Weights of a small GPT-style language model, trained from scratch on English Wikipedia: embeddings untied during training.
Each number is 128 + 32 x the weight over its row's rms, rounded and kept within 0 to 255. Layers, rows and columns count from 0. Numbers have three digits each. The size before them is the row's rms in percent of the matrix's.

# layer 7 MLP up, 384x192, rms 0.12, rows 345-383, columns 64-127
105:126088146112136182096125124134095110137111157170091157138177125119043126152082129109098115159140137155122165164116198077155132140152127098105088153138096198138144162074187134159109125118136147
097:153161133150130125120130153127157179126096073106127122117122072094103134193155137087143138102110139107147152070096137158069105146138076126093073122147156162135201100081128166101103131168079206
109:089123114127168157117157168120143135079173085079127202156124121139154166192101114128137051125148181118140155219065164115155092187084098106164097123101126138124128164105108069123113110121144196
103:124149095092104140139064093152107217087171168068088117205162136099099132120144143123126100150132195100145117119099128105157113088143175078122137130072117055068150151158149115143115150058128143
101:133166131144122147142107113097099123121062147172112163101154136077107103152153134131115159141149083083144123051114070157039082108057131095173030121103138136154170173083128086208158106157083115
105:194137153092205129135107157107109134162177101145135145107126167113184114132170162094110124194073146105161153114118112145117140124189122131101088107072126161200103150110143118146145113098144092
097:123103118122141097144077151118078104092134132161172130119090181131135101101109117150154140143125123079070101090149137112117101148179115144121104124141077134097124171123124109161058163084189145
099:144131126107123202096102104115105111130157105199170139128099153126058110110056162121095098113149161155170110123155112186106106130101120182147147132116126094134098182123132181080119073076171106
103:125154143076111118208136124090109134147086057123166087126135072156169111147113129143157089117103102127127123117141145106170189092133164131178119101145122093126085181092096139180174141130195075
105:100125071177094152129156064094090102093091114180071111144079132163078171090069102122119153148084145133134175075162068121080135091144120146150095129175087086096137120101102136145131095154199136
109:131154148105181121131184100124125158137078116127199136160151159153158117076133089140168163120082097128118123093156102174125147157161094164088136122106132115166116141108160091166119158191095124
097:142114111151157094169120132131135123144100174173118151077132157121156125123124111170155054163137077147159173148169142108177123159190193111120140141158101105097137104082174164105144108118089128
098:119101187107129069116168124095112160106128154061209121115120147083127153154188154150120108144083066131162129166082165117137129150126158140080139147120111107153051197195143092121157145158135095
101:150175129111107116123145103112127171140140138119073128125130132163096075163098130118126187128093132139138116114142133138123116191132136165139098149110157149097123120154132131180132132136105140
101:123206144190119130149120092139161189092132159116094102111111164086078139146123122153148134158119170156143074079082120120142100097099103063101165064133095126140131109143138108141078108119181131
099:119097141146095151131158095127095163129086110166090123052089055101089168111130143124138105127137096130126132178149115121152148134172153135081145136109157147122125103127092134139149124145140161
103:113103093124168102230163132131114103107077146154110163130169059153108162160119122136115104164117081087128142167107104123178155182241132106165071112118086075159107146141108124177165156118197113
102:123143099124136116110061141104096136188152126108121157166090098157173103123128106091127136113126126108157099099108072128158123150132140064150138111107119135155092096142079107088105154120084108
096:094119098147140149183091175130046098120145162168149095096142147133135136106102139157173132121112172141135086111084088151129146149166121136176160169102115104141146134120096069114130130135124164
097:104142101175114167158110184116108152097120084122165146097104130132023099090156152136071082085157147185124122134189078094155135153090078089166158099149046176161106134132099090148086128156183117
103:115116140118173092105098149081134134143089140095169135120092125095200116127118143163062186071193103087158044118110159148147096152151065101088096179165125127108093119142103140150132166112145150
109:132170086203105143069139109138180140103147206067121089182136146120120151114112098162078122154100120103105130149099147092175158156146097116136136113118151127155140135165129143131061171134073141
098:144117168129094189128109121124157179098106097124098221153096147153099149086192113164094180076128145124074090141123127154151146128104138087051129149108123108141148092118176117163209128108150126
100:147089121088154122162121119135155094181130164155171131135149115108151136079142168126135145132150087109102082176140129075154172178190098172115142062167085171128107162149124124130101127140109119
095:128105164122101127106094142146141170144209108157111123104148082119090075137225130085133122158109167068119107133096155163147126127147161121101150152161122067135149068163083164131146095131130160
104:112082129180083132181091094101165148121127132155111130074129185126067118100146109163112168144121168068098098138080154097105129129121177139138200041129116142155137128118151118127168163121126141
105:153206102176142127142115158151131087135167111097140130115093184168137124109126137121142074121192131094165110141145110122152143146189126199137165140184144128085130136143161148058054164069114123
106:121116130185160082126146177111119164168119168085123102111113129147132061116129160131159137113162147111135117104080131123198099155153145106137102103117096149076122144203146139101155063102057131
101:157159136110102120147191149143146094104161140097114119114099102120176153107160121125118147185144137128162129110129117140090048175109129184081136115146138074146114105117138133124133086160101178
101:156107095141191123104129102131095138163169130154135162130179152186106111168108108174160111140143145164118136085115127120120142186162120163117170116121196081141112113159132163081128127082143141
099:147098147161104129118164136118106079119187120143092084122160079114150085088195153151123104134133056134143120119190089101037135159125169122175125152127171235158066113175181110098095167124139127
101:115118080115153148141152125137158154091128140127158154118120143143116129111207126118143165101089158148150126073171130166126113109119096196115137147131124098111177117180145133123122147105166142
104:075136140095138142137177107124133237188113157148122125139116172126129150129102162105127152122093166118112193109127092090163084088120132153140126131091068202166116142178128125139202157174158143
102:126135062103093158126149110096138142066119139081154128025085137126059167165086106129116134171137138130102158136075158140142157097042158133196138082126144174121093107117158124184157114147076123
105:076130063106148177115146155144101093117177184176134146132088139154112113087106123141111154095110123102104165115173171143132143127091165141090193117076137160143086090135132166093128126139133126
113:069146119144185142185154150112118084134123123096164113094120127101102142158140118085183125102135095109085139098077104106151097114176109115119088097100087107119107141115175166166093185137167132
100:141143155163085172155097148117115110137157153122155124142096159124104140105141142161097101119166114130097102122159089168167088127167118084186133085053185130160142121084115103091154146128181133
104:152095141137123139154157084078145126149157147176108131168124128164115168159151136087111144083111165066167103221154135101142110147186163107133141171142106077120138134140149109191088170113151101
105:177151123156178098095104142194140149125088145116192181149068104085088148159152153133075154137118143147108139093151141164073061138138136120139086136178172177112108170153119146117119130118133063